Weights of a small transformer language model: 10 layers.
Each number is 128 + 32 x the weight over its row's rms, rounded and kept within 0 to 255. Layers, rows and columns count from 0. The size above them is the row's rms in percent of the matrix's.

# layer 7 MLP up, 2048x512, rms 0.0369, rows 1476-1528, columns 192-255
size [ 93  93 105  97  96  95 101  96 101  98  98 105  91  94  91 106 100  98 103  97 107  95  83  99  96  92 103  94  92 108 103 100  99 111  97  99  95 110 102  92 100 100 103  98  98  95 108  92 100  93 103 100  97]
[[121 147 137 104 149 114  88 143 138 191 126 150 166 108 105 140 109 113 168 188 138 134 169 133 151 122 182 141 157 123 182 163 165 126 155 136 173 124 179  76 100 139 127 148 151 120 183  89 168 113 169 142 127 112  80 139 103 151  57 123 145 123  92 104]
 [105 116 151 142  69 140 134 125  96 132 143 171 136 177 128 119 109 153 150 167 143 115  63 149 140  88  97 126 113  60 135 178 153 101 123 106 131 120 172  92 138 106 124  97 111 131 129 100 171 174  96 104 115 102 116  90 136 128 130  81  66 107 128  89]
 [129 164 138 183 117  97  95 103 126  89 181 149  92 130 101 168 196 110 141 121 138 148 148 135 106 174 140 194 126 130 134  94  80 119 111 106  79 130 103 144 173 138 104  82 129 149 193 134 129  94  80 101 140  89 108 179  90  71 135 149 173  99  69 128]
 [157  94 127 125 126 101 166 124 138  67 140 109 166 152  99 136 114 108 124 156  98 132 126 136 140 116 171 149 100 102 119 167 161 131 105 142 127  86 199  72 125 136 114 155 122  92 127 160 115 129 182 110  75 191 103 182 107 146  82 193 152 100 131 199]
 [129  64  93 147  74  82  99 155  91 132 148 112 169 180 164 107 116 117  71 179 135  97 154  61 111 145 135 131 187  93 161 149  96  93  85 195 110  96 138 128 148 142 158 116 136  55 130 160 102 112 186  97 124  44 164 144  56 128 184  94 109 179 105 137]
 [118 129 150  96 119 148 129  93  94 137 190 121  86 112  76 166  82 143 153 171 183 122 124 164 172  69 125 141 107 129  98 159 126 139 109 111 128 188 127  86  80 138 131 149 154 155 169 145 104  93 139 138 126  88 144 204 151 175 125 108  97 186 120 103]
 [166 168 113 186 119 157 135 122 105 129 123 135 157 142 111 123 141 131  80 132 105 133  85 151 178 173  89 135 132 120 118 125 116  77 148 183 123 240 170 139  86 140 102 164 102 151 150  86 183 105  95  81 163 106 112  81 125 148  79 108 182 190  99 107]
 [188  78  73 198 208  98 118 145 135  94  82 168 165 156  82 134 116 112  84 107  88 137 115  84 198 140 170 135 128 102 122 121 161 117 117 165 112  73 171 116  99  96 135 159 136 136 165 126  91  91 156 113 105 110 155 125 181 137 156 185 135 177 120 178]
 [106  99  91  73  85 147 155 138 139 125 174 153 155 143 122 139 132 156 112 182 124  19 109 137 131 131 153 155 167 183  92 138 154 109  98 167 104 125 148 105 172 162 122 152  98 106 140 137 115 161 166 155 137 153 105 155 154 130 107 166 160 149 136 121]
 [171  99 115 100 143 104 121 185 101 107 110 109 130 145  99 141 179 133 147 146 107 141 143 165 130 174 109 183 150 106 143 119 117 101 142  84 109 117 155  65 146 133  98 185 102  57 166 155 164 166 105 121 110 142  97 157  45 125  72  78 109 129 153 134]
 [159 118 195 149 129 114  97 155  70  71 150  87 126 124 115 179 152 134 148 140 179  47  49 184 112 132 170 155 140 102 128 104  70 128 149 112 120 155 139 135 206 144 119 121 117 102 170 109 166 129 136 110 130 186 133 149 105  78 103 123  91 154 100  73]
 [162 185 158 163  88 141 151 159 130 123 101  62  89 147  94 168 141 145 110 188 161 166 147 150 162 161 165 145 122 115 119 180  92  95 158 188 147 163 149  79 161 113 105 179 174  94 140 153 143 208 136 139 146  85 160 139 107 113  58 138 117 203 132 125]
 [120 137 104 107 148 198 175 108  77 112 109  93 192 102  84 131 176 119 124 207 142 159  71 123 171 139 171 141 138 133 161  97 161  71 104  94 148 117 181 124 134 157 141 129 153 140  94 123 118 130 209  81 110 130 107 103 107 110  77 131 104 157  89 160]
 [136 175 165  97 115 151 165 154 129 125  49 126 109 116  97 135 142  76 108 121 129 140 130  97 125 121 244 184 145 140 139  97  86 141 153 123 121 151 130 155 127  95 112 126 142 118 158  86 101 132 149 124 129  88 136 146 115  98  73  81  92 152  94 131]
 [164 149  80 109 157 120 151 144 125 122 104 205  98 129 112 164 144  93 129 120 116 116  89  90 113  90 209 129 138 139  99 130 125 122 128 173 126 100  98 146 145 156 124 134 147 136 173 124 163 133 137  78 155 133 136 166 133 113 128 157 145 104 133 158]
 [174 119 162 173 137 134 156 133 153 142  99 131 108 178 110 161 132  98 112 142 197 121  65  75 142  93 102 148 129  92  88 135 145 112 125 110 152 125 137  88 134  81 132 159 176 162 148  66 140 162  66 118 138  88 165 129  83 124 143 208 133 143  74 175]
 [111 110 142 121 131 147 101 148 170 122  67 125 174 148 187 164 174 136 152 122 170  84  97  51 102  80 121 122 117 194 137 146 155 165  64 103 143 109 122 131 126 116 153 100 139 131 166 110 163 177 156  73 116  84 132  72 128 192 142 188 180 119 163 168]
 [171 156 174 123 107 115 145 154 152 159 143 114  87 128 103 129 120 104  68 116 123 168 170 134 136 142  86 131 107 152 139  95  87 109 179 102  65 118 178 138 102 132 111 211 153  70 133 147 125  92 167 127 110  96 114 119 122 128 134 124 168 111 107 145]
 [132  91 146 118 156 137 158 136 132 146  77 120 105 136 134 176 129 135 107 127 152 113 112 152 171 218  57 115 222 140 141 106 145 112 158  90  57 120 123  53 122 180  79 106 102 118 140 116 173 166 168 151 168 101 174 139 147 124 156 160 127 155 114 166]
 [132  93  84 157 136  87 131 158 131 122 108 136 109 146 116 154 117 109 159 147 113 132 134  74 141 173 167 201 113 105  86 128 136 135 185  96 110 165  90 127 161 118 103  81 115 135 102 148 161 132  86 117 111  71  81  70 147 164 116 129  79 167 130 127]
 [ 95  95 117  95 151 120  97 138 131 146 134 104 108 136 120 154 121 115 130 132 149 145 100 115 105 162  95 159 164 121 161  73 172 145 218 129 121  89 146 171 119 113  32 117 136 165 126 133 181 179 148 124 105 131  57 141  98 118 111 120 150 189 121 102]
 [140 185 154 128  83 133  72 146 109 177 140 128 135 136 123 164 174 134 188 154 168  86  72  89 144 158 144 104 109 130 148 167 140 182 115 115 113 115 125 110 144 114  54 123 150 107 159  91 113 132 171 158 180 130 170 149 110 126 111 125 206 159 144 146]
 [179  86 146 145  67 127 133 104 115 128 139 182 102 129 186 206 123 164 128 129 222 103 145 149 102  95 119 133 163 110 156 161  93 134 142  87 141  84 165 131 196 173 159  88 139 193 138  53 150 166 130 120 128 159 134 138 189 134 106 146 121 154 173  45]
 [127  94 160 104 106 168 145 121 130 104 129 109 160 111 125 115 118 142 142 159 140  53 185 171  91 142 137 130 172 156 107  85 146  33  97 146 186  82 141 102 167 145 106 126 107 172 126  97 131  91 121 157 160 107 139 178 101 108 124 102 128 110 159 147]
 [162 116 111  80 129 169 104 117  73 216  95 114 141 245 121 145  86  88 102 128 149  96 134 132 222 154 203 107 209 169  94 137  71  75  98 108 137 157 129  54 139 133 177 127 152  65 153 117  90 123 142 107 132 130 144 121 132 126  84 207 135 107 126  83]
 [108 137 123 130 158 151 102 137 116 155 112  90 127 107  94 183 157 101 134 145 138 163 173 143 177 125 120 107 157 178 152 113  84 203 120 154 114  91  94 131 170 132 135  83 145 154  83 140 160 108  81 125 130 116  66 126 111 107 102 194 122 169 163  98]
 [234 102 126  97  75 122 126 119 151 174 107 135 137 157 105 175 119 159 124 131 109 110 192 127 236 110 142 140 171  80 105 137 144 111 150 148 110  74 150 154 100 178 132 170 128 133 121 151 111 103 101  94 177 159 127  92 104 145 136 180 110  85 131 123]
 [149 146 133 132 131 154  91 115 158 130 105 117 112 140 170 151  99 115 118 104 100 130  90 109 202 116 106 175 131 174 130 136 118 173  96 126 141  98 151 104 100 125  89 161 163 123 179 138 106 141 158  98 106 138  72 123 127 129 151 179  56 141 102 145]
 [107 140  92 152 169 164 125 101 136 156 140 139 134 103  74 145 117 116 151 150 114  70 101 202  96 159 139 155  83 107  93 146 208 128 105 135 105 140 108 121 145  96 114 116 163 115 184 102 111 117 139 150 147 157 114 113 116 152 137 105 160 141 110 153]
 [131 154 130 135 150 118 145 147 124  77  64 124 149 126  63  92 151 119  83 133 127  48  95 172 135 161 130 141  90 168 152 193  80 106 141 130 131 142  91  84 153 133 138 131  91 106 124 124 137 205  53  81  77 154 106 114 145 154 167 178  54 153 154  68]
 [ 98 174 133 158 138 142 167 139 129 131 157 161 164 148 133  91 142 138 137 137 129 144  90 120 147 142 180 110  93 174 156 164 135 128  99 168 110 134 108 132 148 149 183 138 111  92 136 149 111 195 124 128 150 124 135 182 132 118  91 109  28 137 202 169]
 [157 106 108  89 197 109 109 140 133 125  95 205 106 168 123 115  93 108 101 159  90 106  54 160 138 187 196 176 145 151 114 142  69 119 102 123 127 175 147 197 153 120 155 133  87 117 147 137 163 154 142 121 130 134 162  50 111 182 210 101 125 107 141 119]
 [236  78  76 190 103 150 155 117 146 151 128 138 116 121 109 159 132 177 101 113 159 104  92 145 154  65 107 154 182 163 129 174 160 137 147  83 110 156 124 175 105 202 140 110  98 145  84 121 143 108 118  88  92 148 118 162 120 144 158 159 189 169  89 107]
 [170 115 130 121  87 171 121 106 111 170 130 115  56 116 146 124 142 159 157 190 127 163 118  92 154 116 134 125 137  92 118 160 123 104 114 192 131 121 148 124 151 120 108  82 158  96 111 131 137 145  35 125  91 103  86 140 104 154 118 143 143 132 112  99]
 [117 112  78 164 195 107  87 181 141 126  81 158 106 116 191 100 146 195  87 158 105 164 137 138 188 163 157 148 118 122 139 119 178 129 148 129 107 127 148  92 157 111  87 113 133 110 175 165 139  76 233 100 114  69 134  97 143 138  61 158 142  71 141 100]
 [117 175  62 125  94 146 126 114  74 107 121 104 127 148 101 203 153 110 140 150 121 151 162 136 147  68 204 152 146 174 144 177 134 153 160 167 133 114 190  38  75 126  91 173 143 170 115 131  89 159 121 120 112 111 103 146 143 116 125 125 149 159  77 123]
 [ 88 128 160 168 170 124 129 158  81 100 113 105 220 159  68 135 140 136 147 123 111 150 141 100 127 123 134  98 154 101 115 120  92 143 170  98 102 171 119 102 153 122  96  99 178  93 166 177  89  79 128  82  63 110 145 148 109  96  91 129 156 101 102 103]
 [208 134 117  81  71 149 109 116 138 118 121 114 108 136  57 122 151 131  87 135 130 120 174 102 134  81 176 184 120  81  73 133 165 131 148 176 155 141 128 154 147 147  88 140 153  90 127 144  94 162 132 132 111 120 151 138  65  84 114 169 162 125 110 130]
 [149 124 135 135 150 153 111 154  94  86 126  80 205 150 181 168 163  90  90 159 183  88 145 131 175 127 208 150 129 140 182  91 111 156 155 181 162 140 197 111 135 170 118 138 111  90 123 149 104 180  88  73  96 104  80 124  93  99  84 115 151 206 161 114]
 [114 124 165 102 167  98 118 130  80 152 119 190 193 121 126 132 128  78  85  81  43 130 102 112 153  50 158 170 104 117 130  84 114 161 128 196  95 112 177 108 124 121  69 157 129 119 182 106 180 147 158  47 142 135 123 113 162 135  88 137 199 136 188 109]
 [112 152 160 160 138 180 129 132  89  85 139 118 115 161 151 149 126 101  81 167 173  36 140 152 129 146 122 163 113 156 184 116 134 139 159 139 104  83 119  75 121 148 111 117 131  76 148 104 148 134 103  94 135 111 188 176 125 179 145 139 102 174 122 164]
 [159 190 174 151 140 134  83 146 131 172 137 136 108 112 141 111  94 184 118 162 128 137 125  93  79 118 109 174 148 128 168 146 102  82 151 131 169  85 163 173 104 145 160  72 132 148  91 102 139 112 155 147  40 153 126 146 118  92 101 181  83  97 125 121]
 [129 113 194 116 158 194 119 110  94 162 155  92 148 114 169 151 134 108 103 150  97 114 123 156 165 158 150 172  81 123 166  92 160 110 157  98  79 138 102 101 141  72 224 117 146 125  57 120 105 166 125  74  80  83 149 169 119 165 143 139 119 105  92 119]
 [ 84 136 113 153 144 101 135 154 141 205 118  76 169 153 133 119 152 126  61 148  92 175 105 106 114 113 170 140 185 140 171 114 165 157 171 146 117 181 106 136 177 178 141 127 158 120 160 167 129  78 139 102 106 159 159 172 104 125 100 160 109 109 115 149]
 [137 126  83 104 135 150 113  99 139 126  53 105  87 115  42 110 112 127 133  94 132 124 151 190 132 156 167 159  92 166 114 157 138 140 147 198  88 118  99  93 155 100 128 171 168 178 210 138  67  88 137  64 105 135  72 140 121 118 155 126 111 232 151 138]
 [102 131 154 132 123 119 106 131 141  85 110 133 127 108 141 149 142  92 110 143 117  88 114 139 134 180 102 171 126 101 105 134 167 146 116  95 158 123 207 122 116 171 184 138 111 132 121 138 159 122 116 133 100 103 113 130 139 142 115 107 164 150 114 155]
 [142 125 124 123 107 196  83 130  90 116  93  91 124 140 135 150 135 109  83 126 120 153 166  70 155 136 127 145 124 180 113 119 126 127  99 177  58 146 145  81  60 137  69 147 196  90  72 179 114 165 194 125 124 133 165 138  97  98  97 165 103 111 156 118]
 [118  97 134  92 132  74 191 129 132 142 126  83 114 102 156 130 128 113 115 155 104 143  93 108  96 178 135 137 133 137 129 231 133 134 143 137 126 155 184  72 115 138 105 164 116 117  90 135 110 145 103 135  99 106 140 134 108 124 113 132 160 175 126 145]
 [117 128 147 151 121  96 122 134 117 110  91 238 176 163  83 147 125  53 132 135 176  66 142 209 148  96 113 130 203 184 122 104 107 134 108 149 163 162 162 117 123 131 130 154 185  95 123 150 134 144 143 118 122 128  58 117  97  95 147 107 181  83 106 123]
 [109 153 165  87 158 196 179  87  69 123 105  95 148 103 110 123 147 144  85  66 135   0 146 127 112 111 161 131 118 162 171 100  71 103 126 123 186 195  97 151  99 139 133 157 151 167  87  47 184 116  79 154 149 133 130 108 135 146 150 156 134 124  97 123]
 [191 182 139  82 105 194 157 103 121  93 113 103 160 154 140 213 108 116 159  65 201 149  57 126 207 160 145 122 131 168 137 198 117 142 127 140 153 100 169 125 122 147  48  96 226 116 119 132 117 127 166 154  86 112 118 174  96 126  70 143 136 187 193 134]
 [166 144  92 110 119 156 151 100  89 115 127  81 110 200  94 203 173 144  54 123 158 134 116  96 217 169 145 100 138 117 140 209 167  74  83 146  63 171 116 124 135 115 153 126 159 154 176  59 134 133  83 128 156 111 134 130  79  77  84 139 142 149  73 152]
 [191 173 151  80 182 131 121 160  78  82 107 188 129 117 100 154 146 116 116 143  88 105 121 125 150 104 137 123 118 125 120 151 112 135 124 133 128 115 123 132 176 182 149 143 117 138 119 135 180  59 198  91  91 154  64 113 122 102 129 135  81 131 138 174]]
# layer 7 MLP down (transposed), 2048x512, rms 0.0258, rows 1476-1527, columns 192-255
size [ 91  89 101  91 108  91  98  95  97  99  93 112  90  91  98 100 102  99 106  96 107 105  84  99  99  88 107  89  88 108 102 104  94 109 102  93  94 112  94  88 102  93 103 108  87  95 109  91 100  93 106 107]
[[115 130 153 110 129 137 112 116 125 126 153 181 100  98 155 140 103 129 143 167 147 111 103 127 140  71 117 161 122 145 156 160 128 154 110 166  71 123 142 110  78 166 167 133 111 133 149 164 101 146 147 128 121 111 138 150 114 123  98 110  59 119 167  58]
 [131 109 101 135 118 150  75  91 158 113 132 141 146 146 127  95 174  70 103  85 116 140 138 111 137 142 169 120 144 169 148  79 122 125 105 156 126  91 156 157 123 149 114 189 149 112 148 133 176  55 110 122 132 193 151 158 203 158  55 162 152 141 133 159]
 [ 88 146 126 130 121 104 164  75 112 142  81 122  90 174 129 114  94  88 134 158 114 126 133 160 124 140 141 163 143 123 128 124  59  90 124 102 146 139  66 146 106 116 125 140 135 155 164 109 123 124 138 122  87 115 156 152 120  43 130 201 111 116  64  75]
 [130 105 121 167  93 160 116 144 130 114 144 102 120 139 168 137 122  73 114  96  75 148 170 107 125 105 153 128 187 128 102 107 117 173 157  56  30 141 143 179 108 140 153 106 116 164 145 134 108 111  68 105 123 121 160 133 113  88 140  75 151 131 125 130]
 [ 62 129  92 126 140 147 182  74 116 100  95 114 116 140 131 101 141 122 122 114  97 111 136 149 107 168 160 119 113  94 114  86 114 156  78 157 125  98 163 111 104 110 112 125 145  66 101 115 156 173 155  93  74  91 172 130  74 123 175  96 140 168 119 141]
 [175 107  97 187  78 145  95 157 120 166  23 159 191 137 145 126 123 203  95 183  83  18 135  84 150 125  75 118 108  73 139 139  84 142 139 113  85 206 117 117 107  88 114 125 102 175 168 146 157  59 144 113 113 150 141 111 116 116 167 128 150 130 134 108]
 [146 107 174  78 103 115  88 155 118 155 170 151  97 156 117 134 113 123 127 128 133 160 131 129 130 154 146 122 148 159 141 144 113 128 164 129 133  79 137  77 121 140 122 159 133 116  57  83 182 176 124 106 201 153 133 153 117  97 191 115 124 110 147 183]
 [119 123 145 141 116 138 147  99 130 170 146 157 105 133 123 134 128  99 120  96  81  55 117 123  88 137  91 120 126 132 160 215 140 160 131 127 157 134 178 132 136 145 116 146 163  83  96 206 127 135 134 164  87 153 142 132 121 122 143  81  71  53 118 131]
 [122  78 128 179 118 118 146 108 126 123 126 113 140 161 152 109 151 177  90 137 112  86 119 143  37 108  98  96 134 153 140 129  94 110 113 155 104 182 134  99 108 127 140 156 155 154  97 142 113 134 120 117 109 105 178 142 169  92 148 136 103  71 117 127]
 [144 106 146 127  95  84 171 126 169 148  85 165 128 159 144 100 150  93  94 115 155  91 140 101  66  77 124 138 121 141 104 112  88 161 136 133  84  81 128 108 164 106 178 139 147 138  96  52 192 140 119  86 115  96 153 120  83 126 138 137 113  74 110 150]
 [200 154 101 205 141 114 127 132 112  81 156 107 101 130  98 117 135 152 168  27 138 111 121 118 160 102 173 145 124  88 137 132 157 101 153  97 163 173 112 141  80  84 145 110 157 117 121 129 135 155 105  94 172 124 144 157 166 111 111 105 194  78 160 163]
 [131 147 124 104 140 159 165  96 141 125 110 123 124 121 130 161  93  63  81 125 144 136 164 127 130 123 138 143 158 144 141 160  87 139 158 117 138 108 135 135 133  93 182 153 120  65 144 149 125 167 101 109 111 128 130 153 169 134 135 127  82  85 138 114]
 [132 175 169 155 127 103 105 106 152  68 115  97 121 213 155  96  68 141 101 139 191 125 127  69  69 135 116 106 140 155 130 122 117 149 136  94 137 159 153  98 165 120 151 138 131 162 116  72 177 129 111 108 115  67 161 125 135 150 147 137 108 126 155 127]
 [140 165 119 126 159 170 152 148 103 113 114 198 102  73 141 158 155 107 151 134  82 174 112  96 166 180 151 136  57 125 157  94 175 145 127 117 156 148 105 134 158  70 121 108  76 113 139 161 123 172 117 152  77 123 151 108 184 202 148 124 126 129 139 186]
 [148 165 126 128 117 119  59  92 174 125 107  88 104 128 157 173 144 161 113 149  74 118 135 138 125  91 126 125 148 155 110 140 148 119 125 146 102 120 128 116 120 159 139 117 134 170  64 114 165 154 144 105 102  60  74 118 173 115 139 134 162 151  74 129]
 [112 128  90 136 123  80 167 131 180 146 126  91  95 137 131  99 134 124  93 110 107 154  66 108 111 106 109 125 112 118 139  93 107 129 141  97 109 133 117 149 122 154  61 122 159 133 152  72 175 124  81 112 152 179  89 154 122 144 120  73 161 137 163 153]
 [178 168 114 123 112 128 145 171 113 111 175 176 117 165 105  64 180 153 118 133 127 136 171 138  73 155  89  77 103 132  93 139 118 149 144 195 197 113  79 123  90 104 133 111 171 187 112 123  95 139 150 149 164 103 111  68 176 126 100  93  92 172 142  92]
 [136 183  93 186 108 130  90 167  89 116 128 173 124 126 145 120 203 116 136 157 139  94  79 133 150 101 200 118 143 149  66 166 156 109 133 172  67 103 105 104 130 114 130 165 106 140 116 111 138 114 101 136  85 134 164  90 134 156 156 117  77 112 117 155]
 [ 99 165 116 120 185 134 109 140 134 145 125  88 191 140 130  61 121  99 133 154  60 108 148 127  99 141 143 120 116 132  93 128  92 132 136 149 138 150 146 157 179 104 175  90 167 199  67 127  61 133 157 160 146 138 180 144 134 135 103 134 136 122  87  91]
 [117  80 118  69  65 119 186  90 159 115 169 155 102 117  89 155 113 145 104 191  90 158 139 112 151 165 192 156 164 136 143 143 111 193  98  64 103 141 208 120 138 149 159 161 194  94 115 167 138 143 189 182 132 154 185  73 145  63 117 130 145 145 135 151]
 [172 135 162 165 115  47 126 167 109 152 129 148  52 184 100 119 181 161 135 208 116 118 116 114 102 167 149 150 131 154 112  98  89 103  85 146 118 130 171 166 115 144 190 159 146 130  70 153 151 129 138 134 175 143 118 143  83 147 101  89 136 115 145  87]
 [137 114 161 126 148 106 170 136  98 160 122  87 151 139 117 102  76 108  99 153  98 156  72 146  69 136 123  94 128 168 197 112 136 132 147 109 159 149 130 102 109 145 180 139 115 166 111 115 131 124 110  65  89 180 123 132 183 126 140 131  94 132 131 104]
 [ 90 166  68 137 167 115  96 132 110 140 112 112  96 114 168  98 214 130 149  84  51 164 164 109 111  73 134 168 101 124 115 113 102 109 120 101 114 167 157 136  46 105  70 158 122  56 136 198 162  68  93 106 128 137 104 148 106 138 126 108 139 149  91 174]
 [123 111 151 139 134 196 154 137 160 128 154 103 135 129 148 125  79  99 125 106 153 133  73 159 147 131 109  89 180 124 151 100 107  53 145 158 128 154 162 137 129  99 159 125 117 134 126 213 133  78 147 126 125 144 136 115  97  82  26 127  77 161 125  79]
 [127 146 140 101 138 126 136 129 125 129 102 156 164 151 133 152 147  95 109 104 185 159 165 176 148  95 156  68 103  91 150 147 153  91 158 128 165 125  44 102  81 123 112 152  46  85 107 153 104 110 119 136 112  99 113 115 179 162 166 137 114 138 151  58]
 [142 125 101 142 193 132 133 182 130  90 131  85 114 123 138 159 131 103 112 166 125 103 118 116 175 111 197  86 151 164 127 189 151 117 159 144  77 150 135 111 136  69  96 181 156 127 100 148 167 183 108 168 146  52 169 151 121 114  89 129  46 126  96  99]
 [185 169 111 157 108 122  90 181  98 185 120 164 109 132 111 115 125 158 143 126 127 176 118 189 165 130 142 115 153 136 104 120 146 113 138 146 148 141 124 163 140 118 121 135  92  81 184 110  86 174  92  85 177 148 156 139 167 165 111 134 195 140 135 132]
 [140 213 156 124 174 122  94 180 119 141  99 167 184 137  83  97 128 161 109 117  87 124 147 127 123  87 146 163 120 120 162 122 176 151 105 103 122 124 177 112  87 120 131 136 157 132 140 180 136 111 129 100 101 108  75 161 104 139 102 193 136 105 109 125]
 [184 113 169 151  48 191  91 128 127  51  80  79 156 171 121 128 156  82 157 137 145  94 114 199 160 144  92 145 164 218 137  99  83 147 104 177 125 137 130 158  89 138 140 115 104 143 117 165 161  83 106  93 125 187 126 140 108 102 148  98 120 116 146 133]
 [115 134 184 136 134 126 126 142 196 119  61 131 115  99  54 128 106 122 119  79 162  75  94 108 139 139 129 148  64 152 136 139  73  72 147 172 158 143 149  85 102 148 102  84 102 149 166 114 120  92  91 128 119 206  76 135 130 170 104 139 145 161 119  70]
 [113  85  80 147 129 166 150 132 124 164 151 137  99 149 157 106 143 117 104 110 102  73 155 159 122 144 102 130 108 125 162 140 157 123  95 172 111 127  87 106 114 156 141  67  97 114 118 162 142  86 145 165 125 108  80 143 103  97  67  70 168  78 120 100]
 [135 103 167  83 137 135 136 167  79 121 143 115 115 121 108 151 137 130 131 132 146 132 100 189 132 143 140  79 103 187 143 173 211 101  93  75 136  98 114 101 135 143 163 127 151 104 108 115 164 160 156 121 112  61 165 115 187  56 152 105 126 120 166 136]
 [ 97 114 123 145 132 107  52 121 186 124 150  75 151 201 124 114 114 173 110 150 116 122 146 138 102 125 130 147 181 133 123  56 162 119 143 135 160 134  97 107 125 166 138 111 119 101 148 132 172 110 171  97 144 171 192 100  89 141 130 172 114 133 103 161]
 [101 141 100 109  50 166  80 176 127  81 138 171 129 127 100 146 156 104  87 148 189 128 107 149  11 191 102 146  73 153 133  90  81 112 153 116 124 118 159 148 178  85 183  98 152  95 118 149 111 131 112 152 120 145 165 103 114 108 114 119 111  97 130 105]
 [129 127 100  87  81 121 107 128 161 196 134 134 220 128 146  82 164 177 143  87 124 115  95  97 126 106 129 173  78  93 140 130 137 137  97  78  72 128  97  90 123 127 124 189 205 103 117 115 155 114  85  90 122 174 109  93  97 175 137 145  78 151 118 170]
 [167 113 137 110 147 133 146 119 137 140 149 105 152 130  84 104 132 118 144 125 112 150 138 173 173 143 108  90 141 136 142 173 105 174 142 138 146 162 115 177  59 178 129  79 122 140 156 163 120 141 144 120 126  90 121 128 127 132 129 106 127  84  96 146]
 [127 148 161 164 156 100 158  70  70  84 197 159 147  99 130 159 132 176 137 107  96  91 181 116 124 132 140  79 189 150  64 127 124  69 125  99 161 140 103 148 133 117 208 150 113  87 119 103  83 124 132 115 114 154  99  99 127 132 139 160 160 181 172 128]
 [112 125  94 110  94 117 136 122 144 154 109 126 128 149 103 102 112 138 147 103 131 100 119  92  48 126 163 110 106 198 110 131 178  95 215 110 152 125 128 148  67 129 152 134  99 120 106 133 140 139 201 107 179 135 104 117 102 126 123 135 186 142 148 149]
 [148 140 170 126 175 142 128 207  94 109 146 126 152 164 147 176  86 131 166 126 136 158  56 126 152 164 103 107 140 123 152 151 145 131 127 150  78  99 146  99 180 129 127 133 179 216 183 118 121 170  73  79 122 171  91  94 143 148  95 154 132 158 111 106]
 [161 120 107 141 117 139 164 167 129  70 147  83  98 163 114 152 148 155 114 137 135  96 120 143 115 156  43  95 109 140 141 119  99 107 145  83 121 215 121 125 153 128  99 135 149 106  90 113 125  65 162 126  98 114 163 152 102 142  98  85  86 145  62 161]
 [136 125 161 182 128 113 123 189 161 163 129 122 146 119 102  93 138  97  73  65 124 127 165  81 127 103  88  99 131  90 149 110 141 168 103  87 134 172  88 150 143 187 103  49 133 121 122 123 137  58  77 108 117 177  89 155 125 180 160 128 140 127 151 156]
 [ 77 104  61 145 145 170 120 158  69 100  30 161 165 152 127 111 133 128 157 132 199  81  20 116 188 106 100 121 118 149 101  38 114 128 134 195 148 129 164 165 145 126 152 141 189 163 135 119 125 182 135 145 130  99 146  86 141 148 126 116 138 172 128  65]
 [145 172  79 130 172 118 145  84 138 192  89  96 124 116  87  96 116 135  98  73 134  94 117 139 158 113  79 109  84  97 182 105 108 119 128 141 161 161 124 102 119 119  68 142  96 145 184 132 127 159 153 119 137 147 137 127  80 126 167 149  81 152 167 126]
 [150 124 117 172 127 127 146  77 131 184 149 105  92 166 129 162  63 108 163  90 115 115 150 185 123  82 164 120 131 139 145 133 140  90 139 101  94 152 149  79  91  97 148 144 110 121 103  88 145 188 195 178 132 100 141 154 127 162 101 140 112 104 166 128]
 [103 182 117 155 112 136 140 131  76 121  93 129 172 103 139 153 101 140 146 163 151 143 142  55 120 100 180 150 104 137 114 182 107 154 138  76 125 142 166 187  73 128 116 169 130 122 105  89 104 167 158 152 131 141 137  86 123 115 125 172 179  93 149 161]
 [110 157 217 113 119 116 127  99 202 131 137 167 152 123 138  96 123 104  99  96  75 147 122  78 208 153 110 113 121 105 138 191 201 176 150 124 100 132 181  94 125 147 137 155  83 175 158 123 175 156 113 191  73 110 135 139 169 116  98 144 147 172  98 123]
 [117 162  92  82  92 123 134 110 107 194 104 134 161 207 187 139  99 102 146 172 104 109 135 111 101  91  73 153 172  91 207 131  89 124 153  95  86 104 131 118 165 234  87 174 146 114 161 131  50 121 217 118 142 148 222 129 114 159 190 137 138 156 125 125]
 [137 103 165  66  67 114 133  54  96 146 146 134 124 163 135 124 130 119 120 115 153 121 115 100 203  67 189 152 124 225 140 176 139 170 134 112 130 144 100 113 136 131 152  97 137  78 110 139 169  64 130 136  95  93  68 104 158 126  83 100 153 164 135  99]
 [114 152 138 126 149  45 146 113 149 186 107 155 144 159 125 153 158  90 116 133 128 151 170 126 126  98 126 114 126 136 129 167 146 138 101  99 135 144 106  96 166  96 165  85 104 145 129  69 154 104  84  88  66 125 164  85 113  77 150  68 144 159 117  95]
 [111  80 138 118  88  60 101 144 111  82 124 144 168  94 148 123  78 116 127 110 161 151  89 133 204 161 183 133 135 160 113 195 145 166 101 118  74  94  82  22  87  74 128 107 105  83 178 186 134 152  91 213  39  61 139 126 145 149 135  95 167 180  63 153]
 [180  78 135 123 211 147 100 143 139 139 173 135 128 124  90 197 106 164 150 107 133  82 143 125  92 169 115  97 134 145 154 142 173 130 163 137 143  92 176 102 169  83 158  96 112 146 131 114 140 112 138 135 158 122 146 200 163 153 133 124 153 180 151 142]
 [136 156 113 207 150 155 159  93 105 150 100 128 151 122 131 128 108 123 168 133 157 168 114  87 149 106  86  60  77 120 124 159 157 125 116 106 106 128 148 135 123 135  64  89 123 116 113 102 129 131 126 113  84  98 148  92 117 139 142 112 121 108 107 110]]